Weights of a small transformer language model: 8 heads of 64 (4 for keys and values), 3850 steps.
Each number is 500 + 25 x the weight over its row's rms, rounded and kept within 0 to 999. Layers, rows and columns count from 0. Numbers have three digits each. The size before them is the row's rms in percent of the matrix's.

# layer 9 attention query, 512x256, rms 0.176, rows 432-447,496-511, columns 0-127
115:505517506497517482520453537525500494502476504471509486486488442492475504496528492520491458531449547529480467465499516462533511492519489505525513527516473516517515473492503506507479508493508575505488503478527511504493509518499481483551496458467476479483496528482503541529494486536507526525576446459507484522516513519530476500512495477483516496430478498488460520526485507539501508491476
110:472507536458456483478464500523504507460484518502478470489497478466462509506514536477467514555546475519530521544506508469483505472507526445437486477575553518484463520468449463468521490503501491527476445483479492522510530534520458478524505546485498462533481483540459507505498512518486496467471491513482501496502492493538506475507560483557494471531529524508490495501505477547526483505496
120:545507464527459450483528428474487503515522485501529491515560539511518498483469499522493518482497486483484509501490484510507476507500495524485488511497502492539502467472499506455470455527520509472488448508517514507499494502503498543488477558488526538501507524520482514498490503516526458531496542527450533520500466480461529543494468506524461473435482535497483509466497460523522526497497
110:506488440483529447516513489529508496470525494508478519500529513525497483537473493548475525476506524464493470472516508494486534486491503513489502480543499505488488464424514537517477482472505526484531492487472515521491537471493485519547486460451502523513499537488498477523479499541446464509521522514522473495499487492494434503470508480527479472481515484510497464463530486506515508499493
111:537540498540479512490461464446558517528507487541538474510521491511527495504511466502483502553498520526485473481515495459510485452516487498511478512504479504503506507514495487531481499521480490509537500485519498487509500516530501522478488494509524478503500528461498531511511484515460479569540469514522485526483532505475554541458483521485531548477477522497504509456516470487506506518520
112:519516519520474503492488536469477504485500475481481505493484482444480530492484491431526500490498485500490517526525531492487516473503486456487488469503507529461507473496501458484506564526454497506470455543484435499518488500520484485505478514484511531483493485502473485492533493489503506467476473508477512456537475476491518509513489530499444503542529461547482528507489489494507448501483
102:536516487510495536507559496471458477433487519502499504511529498455532475510492520456499529538484477514464505487515509530473488533501527539453526499494516509495495518531543489491469509524487535521480496478532488511459490508498507526486519528495497484487456460508486485521488480472511486523528479490513494548493543525537516527524480447507486503535488537491518473532451544501444490522507
114:505481506529551460502546480490510520521478488478528519488500517452500500486460540464498484514512490533527557500506506488445489536496526502481489483490513506494494463529466522516451495478506517496462485471506485523469481477517498527510501506488531513467459500468523499504514468526493447512491535471500497537522475492480478514518524477546483505485499491484528524533452513498451469480504
111:472491487510483486459537463521486505517494500492530507532457521505545478512502509494483524516502536473528453546467522483499500534475508497502503512513488484528517535545532539488485495528491488453517533445526517475532535499472474491456510507517538523535522546461539505539506513504502525486494489509443480501510449509492478506527483474469454523439493496503482449496537509513490516491509
132:528550513466483483492468513481498526472470483501457529509507488507468528525482505495511499502564485477524523543464492485490492529507519461503479474457509482464507533474489453498503492500482454472469491440505515542496466529534476467486461522475497517550513499497496517475517514472480506476476464531486500475483498498482525512497492515472517489545520481460498515475516513485495523509509
119:484563542472481512493476488503472516518499506517482523467502445496484547494540507492505506535496487512455502465519466500487449464509504466493543511474525546487525487474438509492506500464514474496490512510503504490506492490496473466567471463475526502536495464447520544479490536538519521523511469532498486532536485463492512506499480513505506520529503570502520537506474488499464527468444
130:492546531516496550533513487487498486504491480481529509513503482507478484500508535517528459496484514499488531478523531529506507493520512513493462495446486459474435431508533525533541512485495520488521513497514408488516564501543477513449507490495497482518484472487471529465498542490481498543482486474475471502509492512506477523517540459490499491483488484501513496530433471491506501512463
109:524519513518523488441463507479495502476474469502513515528495450446527499510489534453521492496521494471520470480450478506537535498518512502495507453550471523529509511520481498516520498534455486543500536488544476524493482503480501479496531503547466548505468455490456522509491505489503484470495485529529515501515494516492509467498456495477453518539502450515499506505503464506519524505515
122:506523496482491525517489491484508456522523441532509482525505527484470460468521534519508526465482493468478509537478488503482507522534549440472471484482481520469529488484477495529504514487485494540445508487447488516509510463511468489480513510523469495491501482451494533487563475524461439467471489497490455487466508475476533500484473512563525443518490504448514517501492482496517527516508
118:485511526500521461511534483508503467443515506495520457492494490494505470523522520480503493497495530509490507463515509515556484505473469486503482513438444499543533484506512478520523540534526482484501472489502489495488525491499474555508467566494469502490505453504548510554502558499535493542516470501491463503509503496520476503511531439476503525464516494492487497554500502448503454505489
122:468498522471478495492475514498476519482513515479467549503514498480531474484519536484489484479547462524453511491508491492505489545510498489460523508494462521520519487494508490485465551501496520506467466522514501490479519538479512515549510472467496466468517507509513528504559468497551519514543507502539517533504482486482511493488465515513450462492485520520493528494517512494508418550502
104:518481505535501450504508520541467479471527496514533520537478557505466476464517494531501502449506514519501526468517528494523493526572538480498442474450464485495501489465460543485497512508489524488524493507504506490501514495506488468530505453462477505504508500485445523519506497537499468496503465493535507499482497488499515528528474471463520491474519504504490471457520484476523499522485
112:516531510491468513486488468525509529480522470509515511558514497533534505498544496498529492485533470508531481527558488500520495542488500529490447519448491507507501477469511539548510510518514464489435555520487522469485494492532487544521482510494508498486451498482497508500507512491468451476503479515493443492467483539467518497501547508513503483473501528498513552515477515484530501522494
100:480469464520516453467479446525483527517460524499454510519513492539518531487510475490500474506487490514506460478498495514497518521473532536483485505472529494476453512480516545501472496553501495485495531499491492526547524555514515480515510520431480495471533475532485545491498507545473530506482484524492542483493491490513525510522492501505468482456477496518499471464497474507490483529489
103:520482466491484505489479542523523530487458514484504486498511493506521531507494456483479518537494538487499509530488502459473499497449523513479546483498473503536543453532513476476581489470500505486532483509494487495489497506497532567498497501487508514526497492475475457527512522493531485528542508499518556507527491487503464496560502474481493470510490491532493522484462462518484504485497
104:512518483507526486495485481483509433514536471534475463526532507533509488523504541519508529521477519464513489528468484459505494552456500536517477525510468507482485487503500526527524429510496485503476507447549535506506484504510518471491451496494484505459513562514548531484503485478495526517520530520505485499484520530484483517518497490468526493527529500503501495487499505500474490534551
097:505491516460520513479503463490447499484479506494484479526542541492467488506542510470527507489507482509497520522460454488501469556509521530483509521504486495519528466493528486453508478493489542542510474478505453516511493461488471479505465528502521526500547539516479543479507458503511509461491464513509531480526513460527533513525474471482468464522470502470499509501520508474484507514491
107:534505496556526531519479479476451510532486512493524492490486452529523509515502509452478427538486516535496539463526522476450541499483546463475481464465517496465462526487555470453475512472549505512483506478501521476490502524524482516485459510498505533488486482478463476484506491483504500549507497489545463514488529513548509509479498509521540494480508470525522500511482506498495497503494
108:500543526460505552489574468509474468496457530505498498476484516486479519507503535511564494506487483524466539504505495504523497551487473528533517489485491490486477464472488526485570497490506489487488515493488468543498512522476504505512519507527470464523489458495523468526528495482497491479464467495497518526498497501491490484503472505499504525490525498465564519540484493484503486466497
113:471477493516502497506499490506484483495566512493475483524508525489496514515502531486530542459505474472508493500463482536510516465539500466454508518502474469543502448487503495491552477554509533510488509504495521483468494528483459481490502479509444514505483533504474456479473493482497492477439505523479477489532468495479508538463475480506505531494454510505492517487478523497546563488532
100:512472536485493448494549487508503478492498492515511480444478465490483553482486515473513511527513504495493504519494488465506527484513501471451521505518531486505504472504499525514469464576490502485519503465487497505471511479508554521484500507450483544489498540523519478573507478470517493492471461502504494477516517517505491536478522516493459490466515454531476478480502468479485480515508
100:470480533485463500479492515545492493489489545506504525512487513479500543499491472502498511523489486503449492521497519503496456450499515522467493510504511485484477521517496462470551511469513497538503475498517549488513525516513501510508486482455461487531496507503441484471502531479495522498487505523506502522519510475521466481517473487528499458485493495528510488495479531473474536478486
092:500504496466508516517485510496503490488491500506549484527564501492481516557532499525498450522460497482533503497505547537536497536504489525494482517487502449505502476495528487528518532512491524511521504476510454487433536460512502510519502445479488503517484489486496475441484486485508526491496485509504518513480479518509455513485518501515480510564515494520543517481455519463517516524480
106:482534465534500450507520495475532517517508506527521539457473496454554492518525494486472465489485509498513464503549469487504488496504516512516480494516461532501505480474486513527492469498482513571518524469516459537483515493483522511539535499495485488496506486472535469538514487496528511556493485500511503498495487501450473459574506551460516528513509485503464481530502476497501451471521
101:513476493485500522484456505485540503526477547504517497461522465532450467472554503480527526496554472483509478494509521455476473501501517441485513477500483499474492475461548540482458504538481498494496491464484487498510532490483501447489513512540528525490501488517501529543490490499455498475500500465507447492462463498543501516484448527531509459482450490512482437477483503505530488471514
108:466501514512530460473525481476502480522525450550539491481476519511464494519519522465493536491508528496463517493487477549500490452499493528479527486539477514510494543500529496533474493561489483518550550496506502533499514488472521582503512553523492537522507526526488529525488499514515502477478462491510478446483513532496485462496502475490502503507540485472514479492518517445501510502491
095:480506490456528523500499499514511523521491502474523512479491463503490487461526506524484506504475522491453492474530530509487481469516524540517556547559493495500446513431578468498433482520496456526486539511493526474514532512498502506503472509483486511540520477510480516477497501490492536502483505503550478503496473490507488510506464517516509533494505505494440492524555518475527478522486
# layer 9 attention key, 256x256, rms 0.167, rows 240-255, columns 0-127
105:521526502476516489512510494505489465489512534480534505466490512535477509530485480534498460462483502483496481468544521522532514480521473540503494521426449554526481514503512514548485522500509529489471509482503542469467522461495479540546503463476481479480500499478504527540511455529498531468543462500513482490521544520500472514496456491522545518470489485502507467501494518497506482514438
109:490513533530525473490491529530494533484496462532477486480503515484461512539457483479505529464525456494481531508516517507487524498528505499481447479476472521488524519536510500486489531521506495505454517502468507477457513490539460471508501532484448451491482490487453484525449486542463532445519513520544476534511449493523498497517517523530513484517516483487477532483491467492506495480508
111:512486481502531460489519477517499479508489488479487487551505565479540496455485489491480472486494520504526529503483515514503502488451475520527475504458515491499488495482507510527485463548513495457518521462502466486526499508517489505457526518525504496496490527547489507478470461509489471529519517515507544534505469483502530501479522475526508490492504477461511491468456548508459517523493
105:529432475512541514488483512490526486489519545518486483501513537509499501514520481485525505493452517521536493505508538512492506418485455495491505487515491516533487486486479462549511518516504520536482462482497476511496504458476541467486496500513524505497513481492501460546486496521534487534456514446503522523511564477532470498530501566477504456483499518513514505501526518510527528465471
108:504482481534496494469459481502526484494519470575536472519520493518491502507495491501493514481511504508478512457485520471488526537507471487495479480517521507496449513478496500494526443492507529502511481485547541455508502520538463527469520523474499491494499524459490474434495482471493564560529493474498523494442505511505475510524496515482524486492510509523519479464504509475492538508519
109:468511528469506485547484490498452509494515505515491463546440513473465452500544515504478478490553525534559519519456507504439468496479525475470472468499505525458548510491480487518486516499449558511478496497480506511494514486537461519544493504470506492509510496518539489474515510525533460496517451496517524468506507521477506486523523501509484517564499499470521544478479532493506497506478
102:486541486536517504477517489499474536542497467509513509546511508502539501518492485482518502485516495538481503425552544547471498492496523504466527500487525505477481531478555490466444502493517539504524527494529520509490468512470514516539508499512515524498487523493491476568442491495504502526501493489512481546484474499519485482496482492501493531469457495473466490479499518538503486486484
103:528514519477504538471545476460469502481464488486536514496521514468546517508508551509560519509486533502461525506494542509505504481541522484497499449455498524520476477502510514504503519522534518519521522485470489521453520463515500482498511509467489482509517466501519504490499546451502466523503519479476464541485512537529474501545537516514473530518513552505506474523447515484485496492498
108:506484545550505506510561514497516479484507495483518489481484471494535442456492496474517506482511458447483497498525477518479507470496468498463503472417508501520480460493574511540514465556565454475514487479502458493451478510466501511466499524548480534497510504463497453515511522484498496502426494534493475487505507517494507524482517474473500501472514458540480456481534552505522512499498
112:512562509459504461449488505499498545490513507535529487507498491541470526504493516541474512533533502478483538537479472486495508492551534477460482507460524469451472522432538471497503516514528462469429518474502500541504501506553518475546484520506545526538536483477491527486540527494475544459446489520464510509475491477487496516490491521523533467529512539488516539460541509482484512509495
106:462477523492479515481453494476492465503501551515493473469530489528431528500535486494512521527503455489449463510480519472497475480466507488453555498486491522490528480478465524474529531458498531516490479528517476522488508559476500492571503506470481503515482437465454509485495524471517535468504474510519516505521477431562477480489469477511488507511493526479486504445503494480503514504447
112:502505512515477562518471513493477480534482476515504515500558535497476488508525528503501466493449526514514487506462516518510517534487450531506480525464524472482456489504540515511529520515489534515503510443502510516491495478486478515454531485479492479498508514478508518485483538492509510501518496482478488520460482489560479495514468476455469494501493488496476492536462523515507546522490
105:477506506512499469503504477475529472505506503554486504460437504497495495456463557461517520479550506562530512514482468489504501506513515471465520480479499474525486473467490525523491450469501488517529480433548459485468480472533512501504536496508474509490550516498466507510462529493461490458500515503529494505497502473523468470476488477465506537509491489510523535534524505470511517490529
109:471543474511538473485503505498531479550503505553495522492500510471466505500500516511538476494502485524487511526577496481511424506525552482517511474502505520450484514492532500517505518496497538510466450483452548524496536555476476480500511530548509493517501478486484497521498467479483484495490501462524418493460494472509539496474485491532494497512513510521512509511491487459498493514506
108:513523526490503531523474483512499471459511476516532480515484493506472517495527518472494500479492495514493466475471519546515478453469519538497470519474438529509488516504489528508478540541513478483446529495526418498472512535510485552481499525523467499533507517502553446472535474483443530521535508514474473505519493522486493495504502455482507496488479499495510502532493508470518469523491
114:526505497459509508516482530525498545487508497478479524526483457507509529506521505506488524536473494507432519505486467502517490511508515464449526541496505549499522452470520479477517514485503536514485497520536485517485486516522535493507507483438509485501511458502481505468501515514524505540559493497487479548488458485457438483475506495513480489520458529472471531525502522508518487549497
# layer 9 attention value, 256x256, rms 0.179, rows 192, columns 0-127
097:492462475491519496463470488483527545510478461456532496498535494488537516461501521462545494506537479532516464516526510500526460493557539451494554458469434508513487529523520482486470507462495501535484523517511486482406484513484483507494518523494505486514488501490500466465513504452535518495495474535486518539474495500536510480500543471501520544501464510463507509511479520527517475494495
# layer 9 attention output (transposed), 512x256, rms 0.178, rows 384,448, columns 0-127
099:540520526548503548498516480497524546473560511497498502494502495466494526511533526461488490501510490505486470488490491517505501483474487511477510494510455518456497547477483506462496539425519472528502470513508497531472490559548479485526489510488468559491485545465495483509438537470507506559508500509494461500485507510497517497476493496497518510496503515463534478493516457484488485500527
112:488538486443522469495510517525485453520497512496465502513508538519484485518512485543489504498512540481509513510492539497465523515485469535522440526537544516515504449496477500533513463543468531465497521488525516503534518442493490526474511492494500478480516483542485529475524525537495456431504498525521521477505492523459506504551504517527514459520530515530506467488489493476544514521496